config.yaml
n_layer: 8
d_model: 256
n_head: 8
n_kv_head: 8
head_dim: 32
d_mlp: 1024
vocab_size: 1808
activation: "swiglu"
norm: "rmsnorm"
norm_place: "pre"
norm_eps: 1e-06
positions: "rope"
rope_base: 10000.0
rope_fraction: 0.75
qk_norm: true
attn_scale: 0.247
bias: "none"
tie_embeddings: false
parallel_block: false
extras: ["some layers without attention", "local attention windows", "shifted keys", "exclusive self-attention", "normalized values", "value embeddings", "a smear gate", "an embedding shortcut", "skips across layers", "capped logits"]
init: "trunc"
init_std_qkv: 0.0276
init_std_o: 0.0
init_std_up: 0.0276
init_std_down: 0.0
optimizer: "muon"
lr: 0.00217
lr_mult_o: 0.821
beta1: 0.9
lr_head: 0.00561
warmup_steps: 92
schedule: "wsd"
decay_fraction: 0.886
decay_shape: "sqrt"
final_lr_fraction: 0.0
batch_tokens: 65536
seq_len: 512
doc_mask: true
train_tokens: 617200000
steps: 9418
dataset: "wikipedia_en"
Each number is 128 + 24 x the weight over its row's rms, rounded and kept within 0 to 255. Layers, rows and columns count from 0. Numbers have three digits each. The size before them is the row's rms in percent of the matrix's.

# q: layer 3 attention query, 256x256, rms 0.0716, rows 144-164, columns 0-127
# k: layer 3 attention key, 256x256, rms 0.0712, rows 144-163, columns 0-127
# v: layer 3 attention value, 256x256, rms 0.0697, rows 128-159, columns 0-127
# o: layer 3 attention output (transposed), 256x256, rms 0.0453, rows 128-159, columns 0-127
q144 101:166141104130182122137112105107097175144125162167140150104149121121129130090139151106141141129104095112144112146174135108138124101114158135130089091122148133098125081105150115107124073111180117133152147106112170151110144114098088105119160105161142124121166143118118178117162114128121077138149117141129118096143108088134153142162140135110085112095103143161078130117115154123136135197152
k144 104:195169116130161118112098130152132163166146103102130121103110144121134145123138115153175151168161131144149109130147138106101154108154124108160074115100159146148119090123129103134161117152169120124116148125149121089123155135158108148109131122130143172144131131108127156139101112141134130109104151129125111120096127137100132157142130118120114149150153148130096135108091144092120187126099
q145 112:154122125163117123146145100117129146132132114165101121113134130127139140133163083100115125129205110163100143154144157111092106121123122125147125113103126127119106113094130116133110126105113066096134125130103156145131117116139180119160127129119154117146101153109146079172145143123128176173109072123107141142145141161107137095128135168135118110114131103143171101089142147132128168112153
k145 100:131108170148128140123123106084122107146102109145079129128156124141098121153133088139105124123137085108125123114138160117143117134113106130131133082093145115130143131109122106171091097136104107138161137111113132186114095137137142146149133130084158125129129162133132089111104163119154134144123152128099121140114154141126160127148095143136092124143127132157144140092154113161104167129152
q146 104:117113147140136184158126141144086158083191148145110135109123142133112132136137153120123102139115136127098149122147122155149111106114128123113137090098131118100117166127115140123112079122124135131127103072108106128142136135180135139125110079142115156145089145107112098173138138142150141126125106104140141123148109099128080120132111173134136135115143142139144098142116123100145147130107
k146 102:145108161173104156081103140087115137084101151118098111158163143147075119126142186129090110110154140113094137103122119133141103150122122148151131111096124134140085167089147105095128142126142108115135130109095120147150095103146159120154145133132102117127086165107139112147162132115164139192131158129104120141091089123139103191126098137156133123130159101139162119103108112121126153107097
q147 094:119195131124103108105141107106159149149106143119158094081138186136144112133133121135126106115120116127147135092151118143146163147131152103125175110100104067089147146112095175100133155130135184102130158123162147088077165091130158110137120146136150152095108094123121108137085126115142127121112102175082165122118141111150119116111070113131144097152129126133111177158133130131131081142140
k147 099:149141115193123139150134137090140117096149096154096102140156127125110091148157136102103103116135140120135189102132113130163151136137103120124129132181133084144155168111120172109112126138171146119141148116160129131070157134091114119130148132112121139143110139144130134165108155118078098108138090152076109119092102143154125128122100120173158128118116112110128103154140135134135131121142
q148 115:099099114118105129143080135099148117119147119133093088139104129089156133123098156111155123128075142070142145105152134133153145156129117128138121132071138101168128161125125140103147150120103121137123113115132110146130133143107134105144114132076138124088118082174126155148136133082138133138147184109144146155089121150113093123132067075133104144130120112147141164176086105102157133174110
k148 107:128126145112128114169110148132121082150178112107110074110114140146155141179137131121137125098127128120080141152123154126167122159160108129146114125112163152174092142137128155121093107132123121104096136103162115128119108166159142123090117144084116127092109154154150143123104141104120151116121114123134132100094124123153149101107116110095131146111103113102124155155097087110104142136143
q149 108:160117155103136160125149109112167136103117117156149147114130132154103213111127112167136105156156118155132127131080149097162143147133131134120101152133105145157160140138111118141095092110145137158060117135122105115156136113122063107109130141146113137088101091176127106146092157146139119116148089138089104107107116112142123142107132147093113084120143162136146165199127193116088121103148
k149 100:119108101072113116137142110127108138107116142159184123140124126136129117134128155110122098198161129166133124170108143129138149185144142142155136108095119137161162146121118123117111084147134114137113106142148130103155170141157105121118128152132155149083126093125109085156128132164093133155143142114056141112114114128141128093083144134143117083139113149110142170149105168107104127127172
q150 102:179095123100125150146130160155152145090123123091129134099165120126131128091109121169160161120074086159176116118105152109147090124142089084108143159145093153113118112147123143086141125154124123122113120165120135116101141119154128138132122151102146130134143143118119186152143111126125110144137117153104092139114098115142111100140125159105133104145136098115130101195108082144184148141118
k150 101:145132109155099125138158120108156114153119118107135099115130080154157118106117115087161126162063127165115136123146148185135120083172125105100142131148108147142081118108156117137142119115103084111146130161096113156144116095092135143120146122139122109136132132110152169119166116147109104131121140085137136154111124076133119112156120140141126126127135103092163118131144130145114087103124
q151 117:135109138089150127136141090058127133169096121062115137105135145189109121148137129101124122130141148131144089140118091159117161109128159110144111118130130132112103127155109157125145146158117068111150126116089116152110179176145124139175131159125151110141133094109126112119091105137171148112137129153132140083134182131129125122109123155072123128104157154143101173115137147095086158122105
k151 110:106108186095160153130117131100155139153075129058120150112131141124100121136132120130116101125111122080129079157138123129121117128132100120163144115091120147094100082130087116119163159120131079098150102137136101137143126152205127153134139136127149094135111122118121137101137130138154130128135084147107151117159117134151100123131121131152102101136129150120111150094096129094157141151137
q152 112:131089100120125114154080112088133122097141141155140121155115135124171135099101141105172124167142097123171140096134120115121135157114114121169113126142156167112153154158110119104151141088152135102117132113114118159135113086135141112181147112122106147100079085133134093149099142095163131130119150133089156169099103106121117130124111116134124081117138112160161113150140143108140089164102
k152 126:158107143124140112102120126119157136104128138136091157134120113105127135116112125128130146128143135123131114121146123148156135142121099127156145116108140163117127144130115117123146135139145146129138070108094142123143120139117118177122160145130089170113114143124126129133106149142208162076107135141142165122138119141138141157140113145146143111102129134150118131097121113154101106179119
q153 109:133093134142127106121113120154122087152122132132091128153131100131080134146135142132106133142137110192133145118106126138137150122125171121123117116118129133126129124122134165105158157160204130150158123120111121145096160111121143138129152135134139135091140149117140150094142110112139060146136174134105180147119149113104117124160122115084116115144189099124126121153160129129098140100111
k153 105:139075143171165145141113137070102085126143138165126082142141120117079124115160149111120139123181136170131176161097124123126108140120148113134102083108117096121123129152116148135141121173164125131151186115146141131136161095160155151134173124148153136122126136126109086149093157099124104135127138106092138110159129111161111102183157122067133136082113131115109117121157120128116148117117
q154 107:167142142131152114115143145067116161136127143133135152147138144108139110124125103142128118129124129144098121153122149135150115132161170116129116115104141081088090102135134151118090130089136118150157110119136111105149130146107150141111121151127119121159134099130159083157128147119127120151133124156185123128121098143173092143084099096067132148116104133123169169114149092095067073097139
k154 119:167089136136128115144144109100115118126094157134116137153147126130141135081140141140107164134148120132087102159120141131130115111136105141156111091132174126105132093113108153105132141102142112102147105098152090117177118122097132158132157096109104124119135126116133087171183114131116132106065126160139167137123137201146116167108106122120112111129103121093172164116096087118075123146174
q155 110:165143148135103122128136186126146152110098126107166149109131165136134138141105098132096138150143127172138126133158129118145155125122147104141084119123132155113116107155116113160140110092133085103169122106133093140152138150160134106071126173114120188115157103093173128162125122118107114122125141099139122127140124135112122153126129189082136146080122122118125107053090116129104145132127
k155 100:121183117149096131122113216129136119127109126106142155128131137153122121091125127103127148150179106150132116146139122104123174116164148107128116115155164164126102105133085151110137129135138093155153148145132096113130149148151126132093127172124120172142099115115156131126127098114109138128150123138146188137147140122141092117130112089104175126109111142104132168086135098100116151137184
q156 110:157154116110150123126158116116134158140169119104116112147121153176118140088163120107113090154119124120101116132141098145095101121096148139135115126113133118102161113089135149146103149083140131119147096130147129110141130178094133152151152118173137117051144094126094139133147116138177154143139102193116111143113170126081103149134113085163113089145115101149147116129174100124122123160099
k156 116:115167165120122126113098128158186119146183106107089119096121139149129164129111114115160131129128114118123134150135119091097140097122133096116124110141131144129140070137114127157104107133168157121172106118140100090129147160140146142136123072143130144106143135121114164096159111124122119125128137137115105131141185102124129152145116121160092094106151130153137116106118088127158132132127
q157 100:127123096173114160128135131145097120116105131126131090156120126123124095122110149124124126098130170090130114145149085098120148118153078160132099143126092132094154141147156159166160109118124136167107136118134160136115141113157098117099093144098118099136139115128100160115098128139091132126146146131061160106109150140091144153099083150110136138123119152126134109163094137136136125128140
k157 113:171127104190126119086131144161113126111098128199132124116128101145117076138143158129168163101114106165109150108112139108114114152111080164084132154156080133117132132159138162136140115140114122128142128138104198111099147129142120120120101141116137119135188132115150153117093140114086123156106167118147104136114151138133136091150140150132144172105110128099178143123148133157117163155141
q158 094:130142122122104149098117112165133098165146114137142139117104094120089144128151109149109135091170141190143150113144165114148177132131144129132122118149127136160146146218083157151121093115125146123107135152132179091143134154160129101069102081160119151125145142147103159158094106163165080107180146103152125111139117149109134121130131100123145182146152156119082119162125147155104109137152
k158 125:135128142139119130126098133117167112137135146098068154092114154083139154127126109152117130127120131139131107178110148122094120076147122143115133149124154167108121122170110116128098115113131071140143137133142103123154135122181094097102134103135124143130129141126144107152131108158158126134138120122147124178156115149119102110110082098124097123161156143122115146133126134148110080148159
q159 119:132126133068117118165138162099134174106138112080144132108100114092160121101115129138108145111141162164137147164123141081117113125098136086127099122124130116118106090129116119126141141128136140096098121066140150153151103124102138100097097085104084104135141150104168130113123172131131157133098160112104144138153163148115093134148141145097165094153131128118132119100144142138106077157119
k159 105:138111143114121123152129138169160126149142101116178128156086130097151142142152158112136136130101170113084192095131151150109121151092195067107078150139164106094123144157151138088146129154119119096129125106118183140152171122140122103121109085131098089129136161146121153084115135124107103122117128123107086123148110103167136164156154176122097104140168109093138112114138118132136129107087
v128 092:124184111149129105143117161106136128092103131116119146125087192112127133163091132152148116110135082088097095113191100149122150094119107111141105146105114127152151117171094109136183149144114113133103160131151113064157166110159149158136122100124141181123158125052111120122097124160131106116159116127122109085184144124133134133112128132130113153113121089089102078087110114140148136150124
o128 093:121102124122123178120164163107120152092164113126108155119129115133127136096139126159139103155091155113157170143112146136100146135146139132136122106119159097103146117100103120158136118128140084140116094144102071114174126133137156205157124096134101134115122124133138139122167130124103163124144078064134167114173120106152183150143081108088148161120185149107160058159122130167123151143150
v129 100:104100094155088094132127119178119145130160116122146093138132098122197114098158133125105103112117103144131123160120135114122092126157146136123149150136112103119127147088147107137128158151145086177119133145075152128135157093118132126124150148167144109075123125106160163148125148138120147136117130148137154134144143126156115137161142150144151126151125141126148088128134111160164121142130
o129 096:146116104120118144098105118167166129157121136085133123139075110181141186103140142127142120122189156122167148145107133105146105130138142141148122123189106138159140130128171146168138127094103112175120077148130142135177128112133127142139157162120130155108131173094114127135169133098153059143144128127137150103109154177110105123149119119157095150141135146124106150118126111143121142125128
v130 102:137115148115105132154105137142136126151110143137125092130104111150113102103104121103159112110133100141079111154145104136170088120150108149142134132093143115200127150154122158123116115111139154153114158128095083081123107143059121092112098099111128110089155133126095133131144127147141099114113121126201118117137135137141164083124156141130079177123143120095123134128097126118119160097128
o130 090:140117142141086133160115126161119162139140119137132102119102089126118140125106161127097117141094130141134112131110118155112132192200124167097163123114094093104116111096144112139119145092189088180139115081105111119119150138121151132119133119120134157088116154117138144127125137076181126111120152168135118142134126088055107103078133139140106156157098158190089113103129090112163124134129
v131 107:121146136128135131130179135130090122132150108094129145123116115087149190101101161110126137132131128120169157145131133094111149192142124149108122124121107117095146128125129078141126148131154145087123159167132099130093114126133074117137107124121076097164127129156126149149135096149151132121088117132137129129100122121155087110164111156131110158144151139115138113148141101120157128164119
o131 091:096071148107137154123117118130142155154118108101124137128137158143113137084132157179083172166140118128125169089095129151118128114132107108128110131123166133152169160111108130087098145114143149102161191124139081179103182117120107088168125108130112129136158129107122149131088108159153139110098124086090156151154107176169062120146140119107079115126093106137134120163118148108157110166163
v132 102:154115134127159112126133121119099130081135167109128130059156123178148110158098116195148131132177153115173129105128122125152112116121131117133122113143112115127143065121089125167082136086107139107100143133143081139157085079107128137124193154114113111144107146120069146140142129102127149102137145145159115106112118127125151123132148102173134119117117128122170120171088082123111131109099
o132 098:172120161104119109122098129122133150131140099131121142077111110140114121137141120126137111143156164102120146133109126071131114105140150095127101150142144141116145136133119137168103111147137163176107147120164106126098158175133149115107164067157113098100148127131120162168116139142090127110082146124119091099163126109133127114127120110167160138155135161085135148082140161119102123092142
v133 105:166135170115088160110157088128128135142091133153102128160149083159119125147135130120089132113106062133085162134120110137147143130112135123123112119143117131141128107131117155131140127129122104138133137127092123116134149103085132144146124088178127135127087131094115107083109106154149134140127124125118143181178108137128103160114104124109142118110140137137113160139109108085151109100148
o133 099:093134122115169142137140123165149113152071132132116093114172071111099121150133127085084097075143186118123144130105109190123130126112111118124122145108094176153109137157135132155140139094152104149116147101092121091128160148149164135098129126124171176123145091191132121132160123062120126121104159158117155162128095163093133134136154137111147093085151127115142142106123122127128155124121
v134 103:104117134106136143103148142135119094138148108149136129128194143108146103112143123131149138138198098106122136067150084128160079132123136102142117123152135070138126118122102141115134157109118099152164169138168147163111140144120139120134181156135134107101105163111175098136119134121158127136133124121085112119118149095121121147150135100155132139100157098118117099119134115118132127111106
o134 095:128125147102129205160162175111128116160134070138122135127135136135116091116154119124130116156161136119132130153097117119078138133110157143132131128118123146120102102132152108130133130108113155136110103143092092134120120181119130168125163150169132125181101156145138124118117185138130123099146171124132124153153167108136132149127105111133128131094092137139130132134167083142136157152117
v135 103:149138129121109107087106170150107140139136133106114107102119155137144115074131082163085105132158137101122084146123121113097123122152125138133134117123142160105120105123119125139095154142143117119086136149138134099099085126117125167085134130133154176154102155132132123146132121077147147134149110166132106133159161166141144106170173110169136093125076140148098168137112137093161153163115
o135 103:144099145111127123156104123121147092120143149111086128066142125126094112123126137132105174148168130144120077124103134160127091104140142110077106104108131148094096145125141152190131114140146113094104124169142126132154124152094105141166107129124136154111153128143110160103094125131102158157102115142144123118152144136134114110130074137152144092109069135127137108087154141162101121107100
v136 102:085145102122147155125149136097094103118103178122154149160101140176104112166126149107130111144106133173129133110102138187150111113125126097104115117137145144090170170156129122142130129126143119127155140095144097120173121164091133085148142119148139151132127128103104104140128119107108114106134096140115100133118098142157102156102137130152113133119124144143111091106178140118151090158134
o136 101:147114121113110171145092105141111166125136137115082168110150098171152173145167172121140130100131188121111170109106109124104138119116126116130123125152144120179176203126106124137109077122136162112155143126134151123137174108100180127120110114140140161111147133108146127153125133096142147110127116110129143128128119145134134167108108124120139130070106141191150124147100113115135107148159
v137 105:120075127166085067127134087127141096093146154133139110167097137109144153153126144105098171110131091107073109093160112139137129093129129118128104134133173094144184142122142147128123116093166126116086103140147119131152157129143114142136150168145147133121141104152135127144130129122156134133166143101151141132122134147079146146122127122183113113117141143157094173108112149137104104128070
o137 102:117113113083134110128142130102110091101147098126107140100118150149117122101155145113054129127156153127093109197102131131134091147141113177109093160156137112108140174104124152136109076126140115119113103167138124143104130130104131163130149112125112097146166153118131136130141141152145118110139096142146123136117096131121114151161124151169125149141127112131083163106120125175135098154101
v138 097:137109103165120151140111117117108138103135110136168179161136099143157125147124107125150140123109143124119147109133118108144163111129122122098128116122126132106139133105167120144102106117069135135160085117131137121130125124147118128131095174106158096125100107159066135139139156143129119151124151100162152088116120138125140168094162121155148138178115100154167144091079152109144123108118
o138 095:106124114139115140101144122150120161126062133092131132127092120152124133132133143180132112145140144102162138117098150160165155157133127121118125150134158139144146143122140149153101119110123106132133106151120108150156173137120121063152130146144169114096078150104130117108165145177203139140131114119132117128164094115156113112152121117120144130119123107163121144111143089115154131155131
v139 106:120134104102098178145098109158140139135133124132146151116150147134094169128132153121097136161122154117126087167132119146129164104117147087110115153139120142133164156152148123166088113182127125122116129111161144112166149144098105133132137105127141126174140099151103129107144151138144117123108134132110100149101130125147072165107120127121063105113126171131111148155136095135118077130147
o139 103:138120115141133061156109093119134135144109072121126147140125115104084136130114158128098113145083147101158125108140120175149147122159131150116140134153182100131130136163123113143136115156145100125137139117135106119126144106159126122137139144158191156121132097112132148087155171151134097131160117149090110140120089119147123147092138114077099089102076095129161065147083142155141132127162
v140 103:091131147159131140118136121132150134160123121109170133089161146100136130085143150111139139124115125129131135125126141077138135138120127130150093126158112111123105139117120116177128116107099096113147096133129095125120129145158094136089148165141104129139129113106114107159188176112134147136113158116139134105104147115155099167054103106106163145121135106108125093177086122143145140085172
o140 108:152146137155111145165109145079099160136130098143152108117116177138187097148147137125106140150167143125170129128117162136104114129106157099076137111166081170119164140153132092092184153138146063159144176104118156141137134111188121148085074130132100141153139147122102126173119123092138131106147133139118121126098131072143154146131079105129137106114105100099162095116088115088148161144129
v141 100:177115136119108136123146123141106090119107126145091126121147118066127154161100134129140133129130131116164175153136129092143103116158128135131160131125146124126106148165119133140129096168121141131150140102101132130153145117117164152119117146186083124118137101140114099167161125059147078106117133114136116114162175135163131120094136145122123110180118133095142136165111149101160129138093
o141 100:122131096131137121114125091124119111145115082162158168147090135154145097127132150149164100129115122176124125096154129144137128116135149134125127120148162154159099127127135123115154121120147130137095138117141148114061111127162138146111084130101121079148107128122114124178155141082145110089117110109082105122128122136161097157130107129171130142146129108162151141151138165095112118119127
v142 097:091165141130203125147161128069125116142168146107158151118112158134092129134114124116141113148118180117164105141140120106146122131173110163137093146143133106135170149140100119159118105119113103134106131140123118099106132131150167112080155134103106117158109087103101100150106118119125181111176095112124168120121144119161101182105100142128140112152124145150116082139120151128146099131147
o142 098:136082107116121149131128107097148118102156126166094152136113117116087099102089117078133113109121107129111103082094122128109136143162144138173126123151100133124118119170138165107136102105105160109155111151141110106128156126153148111047092106138135144122131138090087118089129129135135124130125128127132149136140107093122137132140074136132140114121086127151143092127152118140107094123166
v143 098:141183117132109109122147100160141138161127089113143107128124153190103109138104154144107102122124152082123094094114112118119120095115152134120152131132133150122133145136108115140120106180143100131115146099142083133129129142149132083128084125121195139166087107133124093141164086139134133137096118086113114151115114095136181131133149131116121099135117143120099081136106123153159137114181
o143 100:161133131140123092121139139109122139080103132103130081151142143118125105191112124100147105172149159096112108141127099106137118141146138089120105144122153098184157118110098126113145122155145131145134138152135110116113131171147124137128161156138161115103097157190141129113141096146093080180143124124113166182129099152111126100133127083071132162115102116123077090159105139095102115126153
v144 101:157125154118125128129105098097177132114121114126160107111123146137115125124167150107123100090124078159104125131135148113078125154081110114113127158112148105094133163111152115144170128145118166104154121120145098158142155133136125141134163165115135110158119116121146137130134094121130153140143085114098077092141128131130145146114100119055165165143077176169156170105092141139129122126105
o144 094:134105109130110158129136129149153169138155125124115146166144096121133118099152130096138126129099078137102108146140134152141138110174121112115100119115130159133120129156142109084148131126123132148121140126125107098128147088138111130113109148130126131164124099107066121121146077094145099118126162110125069130095092163152144116147176101142148123142107137122148134082116127099157124127126
v145 102:087133132113116146116117129131175149122083164118132144122153136140113090144113116093140117189094121165151126067110075149116167145096153119127155080118130061131088135159092102082123137127126125121125152144098133161133149114121152138162145115144110149148136124101125117161145162120110105139120139087056159112166140153113115121139089146117102122128119137132111143083135101143114105125109
o145 092:161126143112111159105136155148134109129113145134156127130128084109104108146120125136138109107139135110153141119144164174149138132107115126112097113106151161149121096113121148146159156108128128125105164097133205128149112111160125167144105109152112141142098087094099108165139096132138142107120152122135101149160144166118111142137141117108123140126152130110146142105109148141097087147097
v146 109:108129088133114089110138108168121120139112135155101126133102111112126129105124104149138164128105107149151158142115118116140118160130140117167092127142064115097156107137121134126154147121138163097131150141150112145086117123128199149171139077112153116132149111136144139110108134136080066109130108138128157096139105116124120133159126138114145110119082136104159116161159121168172187117126
o146 097:177098110170134098094126153150145081092135140146120137143144091124134146122152106179177174113117164093140134121142156138121143112120144109120136100146131136114153118152077110069105134088136095120092066103137136135148123163129113148138123110133139139138115145110112111096127154153105164115107119117112132129128150107098132153121099097120154139083102138146113147131132150110138109132137
v147 101:120133155063155094102181106172091130150121111096129115139138154135120075111140147138135096151127117139136158112142104143167148102114125133124109134109080115116099141119135111090099096110082138144136099118103132100106112121096126147159125111125140096166132121095117124110102123142126124147095116127115148171154126145150151139123120124148159109174144150144110142121083063159122080132110
o147 090:152112114124134152107119145113127147128128117166109091128173166104145073134158174154147164142146132157151111084151136132113122135118158198140167172144142138145111142122178174104105145084105141126080090156106087128110126150087095121115092103168150136137109131095120130126132125114145094081117132107152141137152128117125167130156115095102123125158100115118141110129137136158108131121137
v148 094:170077119156144127088097136153168153129127175131105125122135112114124129082148157137121165134155143099134107167127092130098106138152154158129142142101108143125132169121142110142062133102110147118138133119098132153123116153151146147114163152110112108107146125106130133175124162143130129106145145142105123138083128113142134088142134138102141111103112099129135152123106110195124150135145
o148 093:156154162133145091093119131180140121121143124137131115143179124139151144114178133154207182182140127086114114142101146125090122131151120130121147148098088134127153132128110121082147146133120131110136119154136151114125141142123164093111117101121122152142173128130119098141148122111134169137201128143101095118111150118090126150119073165099111138116135158131135123117140103136125129119096
v149 098:099093155116116143121114161123130144132073086056138195105130146141164127124109073150128133180136121123147135159112175143111146134146153167083105150166136113143086144156146140126134106133159138111106132151113125132156137113155148179157138150146137115135133118127119122153107085145113139091129135117122094115119164143116158105132083120113114098151144111118065123149115186158121150124097
o149 096:142104133133128128102142164106090125091114109119184142123129111156124073167064167158121121141130137149106106134149156180142130088105136090078123126154093087133142111096100112102148133130139155104131132138092089126062127131169137102147112100130122121141106156148164078133140086133128151115132110104117121167167134175107148123090141175147143163122118113150109121100112109125153144146096
v150 098:108149165124120082184130137145147116128131123114099112149129108102086163111080129173117140144117143087146126174150125114119135168122097104108145131107130143135127106104152126147108153116127127091161159111130117121087108107126123112160134122090107107143071133102097082141110125073132156111113111161050127147109112109126123138125085123122131104190121159123128128109133084110135115110147
o150 102:106102117111132112122140140114155122129164184082164091139138111131132108099118156158130134108117169141105116136124118096144126139119146120141171101189143077106134099127152078101123162093136136084145107117183143120101152130097163111130165105104131144070106121110179093128124108125129102163097130129112109114174144113160150116122102101179121094115118122101171137085129130115114060162138
v151 104:099175110130108141151116121090135117152139119194103056126133161132120146171150177134107107135124125113141136158148184117176115145143113132150152126142116091164126153134138154092129148138075110103099147177102163119138147119187114150159128162130130102114146090178143129104160114083136119117105155130107116138160146130182132160098131140157090118137158145110132136124129128112135132113145
o151 102:154141113128142127152133087125148122178141148176159116150121139164139143150112111135132129100145146119107110150164159135139120095182129114114100145209106097103122148095131100152142126158136131096123194140075206143112103131169144155129155163080091121124110115135146158100143191119141129098143099139127101128171143167127130130131139136139138131141157119125136114161093129107080184113121
v152 093:123099127137151146096110129103095104156111141153132106137139146170144140141131131133127094148135135131161098092168143137170143146108124147106094152147126114096121124120130147124146151138116106161114147122109150180153152127143135151118112145181115154120170139126089159122180185116157140128144186130136130155118141151165129146166133143128114155091155126125094156152120131139139124148124
o152 101:107171129141127140111097166110141102136146134117085159130118102115074119138076096128132169132096114132128119090177150139155136122134095087137090144131149143131147145119082107141121151124131118100130111157118131141121119155118104138092142116121136156112181112123118160095150134114126150100128158168085105111141175116085147144137150156117156100103136102146106131137091099130132117111124
v153 097:123185185115146096086116064151179114169114141136134099153119154119109124120175142150126130159160131133148149136156099162126149132154121155104158109113093162125117134109162094121124129144129130117132164137138129147153103125095086115073137084099144159170132120110153139129148164144118133110154145160146154127106130116154164141151127094116111147168129142145126097132075114154155112153141
o153 100:114170156143144098075152120089176152152159101108110128126153134134160095117149160153164103116152144114106154132132076147129117154152118179151139131103098099124147122105152125126154108149125127087081111134185127141140135126112111091139140112129159116160128131110093137112131132131131135126113119134114190111117124086115110109159171134138137139157106130149161157073081138081136093123167
v154 099:122107107122072170111108078129128132123104093112103105137120125103121133143125123140160129146154107135115124094162179161095149090152137111133131110083158115132128145171134121092131128104050162136137159147100133099132128154120060097143144157141181133147154095145146171148134111131146112096132116169104119111140083076137172118136150155115095120138145144122115114157155109111146096074133
o154 099:168141101171146149128124105168101141132111124149109142083138142094081114104105093108087141116129148110080138134150116123181119139124154134130125142120149165118139072128115118139160115124118133112145101116094157125160085141143117129122148074151116128131168154147146096139120168137137119162126062132097144079142077111139129133091108173092151116132122137136155107145111135072153105131124
v155 105:072113094102154150135108117114164123142058128113153143134154110130174149100133124140140157117114105131128138152139115117137156164123139106125136122129161118110147167116139143132162094164144107147121140148134129126121131155147150117130129117148153132162117089170142154123130121121146110134138153148122121127122127121174089124114153131105155130134169142059089190116155155109102106120124
o155 097:120138111106121142110133122131157154170116164149117156118144142132164153106120103110124144113112125149166166115108109118186143088187129135136169119110101110109158137094154099146111084133143104099151125136137110107146119116133094116150140102111136116108106119151140141135130172135114090141094166091130164101123103116140099181149084147070116112139149152113079158136116115143113133127172
v156 104:125106103148115163143112120140166099143119140119138139163154131117099133127137081132097142129161117117175120174116115139102140159111151139107119130105127143139133101119136099100140114144140118102123129150149104140109094118098130158114155128141141173144156135125126132108128119133099153136120094132180155119116151127163119099122153107151085182159091101145109187122148114106127099083098
o156 099:165097090131123094119088116108140138186079101146090157127126109128136133123117127119138123174132139160149121139137145157138146136137108104163116127119139152149135186152127154092108147142138121125104118129108128088125116148111131114116154116125130173134105168154180158144148133116156092127101105109113172113115136147138122155138126093132110182175105077164097131121170117144173130102108
v157 106:189094157129087141135119137095126132107132148150127177154132150147102105199113134064103128137153123085106140095114137156147124132123090147131118129126157127126135137079144118132108123127147109140139131114107131154110158100162121140176156128095155154143108157115147137093146127130144101109111150191131127074134083122176125105114140084116107125158087116136149133112090121120172134125147
o157 091:108123148143152147139132126144162126119103126110151103152132146170100081204102126125080137160126099137144141080141115147128109131121126137111147125075158101170136111121149087128147124100091156137194151143154137151134178140136150139115112113150138133149128104121160137106092185145160103120144139138154134165115111147132131126143148126133090154166111169146123101121104169096155099129133
v158 106:093149163146110154159133094129118152132146115131117094143110110167087118145148160099110120125126090125109172062157127149120128121117089117100145116153130120156107165103115118152160192143112127112134165159161143171114094128073116100142104178131118104116099103113112152101145162120141171083139120165081134143135114152136120151113125160112143134129135087131135121118098127082142155142116
o158 099:080155145113135155155146111137116116146129135133116134142148107150140136109074145146092109130109178134082104096159129144151141122104130121138167130151109162118070114104126142136128171154133140146163168135111157101141096063131124149123116119154171136100134100126147171118187122149106115139157167179146119116159146154095086143118137103128150177133129145109135162128118119149105108114150
v159 098:165119119115114149171152091156123178134117167098099129102128181126147145140164138115150147124154101115133162136107115117142140141134135105126160131119176109155141134073114081104139126103124106123122129107135122150120100201138151127123154115117141093095121160136127155149121147098165096114127117167093147154117074104178115139152146136113087104094152113100167116109133094074127101162120
o159 102:108106129130183115139115164127080184125115142123118145117115137093122125120124145109133150138154134182120120113116152118144137134151121130125101125125147121166128128127127138103143144136148127113130144131098162159102103146128136107092160163102120057087141154139114174124119141133131105140164129153167127161122159177133142165141171121129171094090090138099145108114161115139157154170139
q160 090:102185122119127167148124125122145143151117124133121126084123148097107186136108119150118136101111105143191143150166120099142099140108145143133157145111131109176109138147129092116130113137064138122150131091137133110135128160140099113093140130082146151167139109108101148122128107124121130120158099103136179164140150129131119135120090141120151148142100136125119087129123127092128142110147
k160 096:147140131163093113091134123113084091137123142118148093138140151122171119112141144101140128135079108127213166135157105106146108151084134144155094114168133126124107163143118121151112158127102152143127172153119114109092165139097119118106140147101121122157130122092089177097158142112139114196145136166128156134123146141120157091122118136162122130180152149129149137174101111132122085105128
q161 097:093175118086137141095132107135106160118110128120157159083107121126110132137145080142118120111136124091117152149113136137095165103131088135113141106144137136141103068126120121145140108106067139111142175179147148140178131125162115121135093083156125156124120139123129106176140155132143123089151110078101139119131161089113123151108099099121131097164112097177128116130101175104142141166128
k161 100:152106143125118154188121084125132144146148159119091113128112135105099156128156140112112130097139152129127107172114146103128132107133132107101122140082143147143129134116139145172136104112101129143140141145157133096137164116154138117114128098165155125111110166141136099154086097112129157117097195129138146173158139120140164140104134129099175131105117125104124140148159150161066155138156
q162 088:097133147073166128117135118109153117136115152133103135111092122148127089096106125156105092128114109107123143151128179127152105123155128144119142121159158162098165088098114107169134106123135121103132115152127165166129118112123120135149126104166096137150095076156145067180132148171145116075132146122137128170129176160188106108106145140104134123146110151137132144111129125109131136159168
k162 105:124104145109131103122112109118168111156134135130113146094119114125130164145136089143156111163135168150112109196158154097126118124126124123126150102144125142108140116117139140146087108108117126121090105138169138142141119147173168116086115136150128109091107133102174069172107146152156137111127180113131127126118167143150122108130142125077141105125096112110117144153140123139113137162150
q163 079:157108142151138102134118085120097074096124139120156151121141102118135127129086114144175124160118146153150104118105134138140121128140149089189122148160136118124110091141126175152122144122174140124176117127094156168125152102124176132133138141095154080127131102149133105107131163124119112187108188155103093143119159100156136092136147133110152123100165162151101166124176143149091090124177
k163 079:149120123115117149118126145140141096157130153154120081107097135106116120095122123137131098149127131103097096143118150094143117127140128152140121147136126138140137127142129105103100100137131145142141144160114153147153183153147129112118100101160100168109139112179105157108104127121103142087115156097145154132157134144124129122110172119124118150139181111134160137138166158135065110170146
q164 081:126170103154146103126121126104147095097170126169145144118122116149160075095130093121143143136095100163111158129094115126117117171155154144138097108140126107106083160120109130140123155160127132097146145134153115123155160116192097156142122133150125109081129086111146146104136128140097134139145107110142136111129144126110126087121104136079107115113105156181114182091178109146068142154144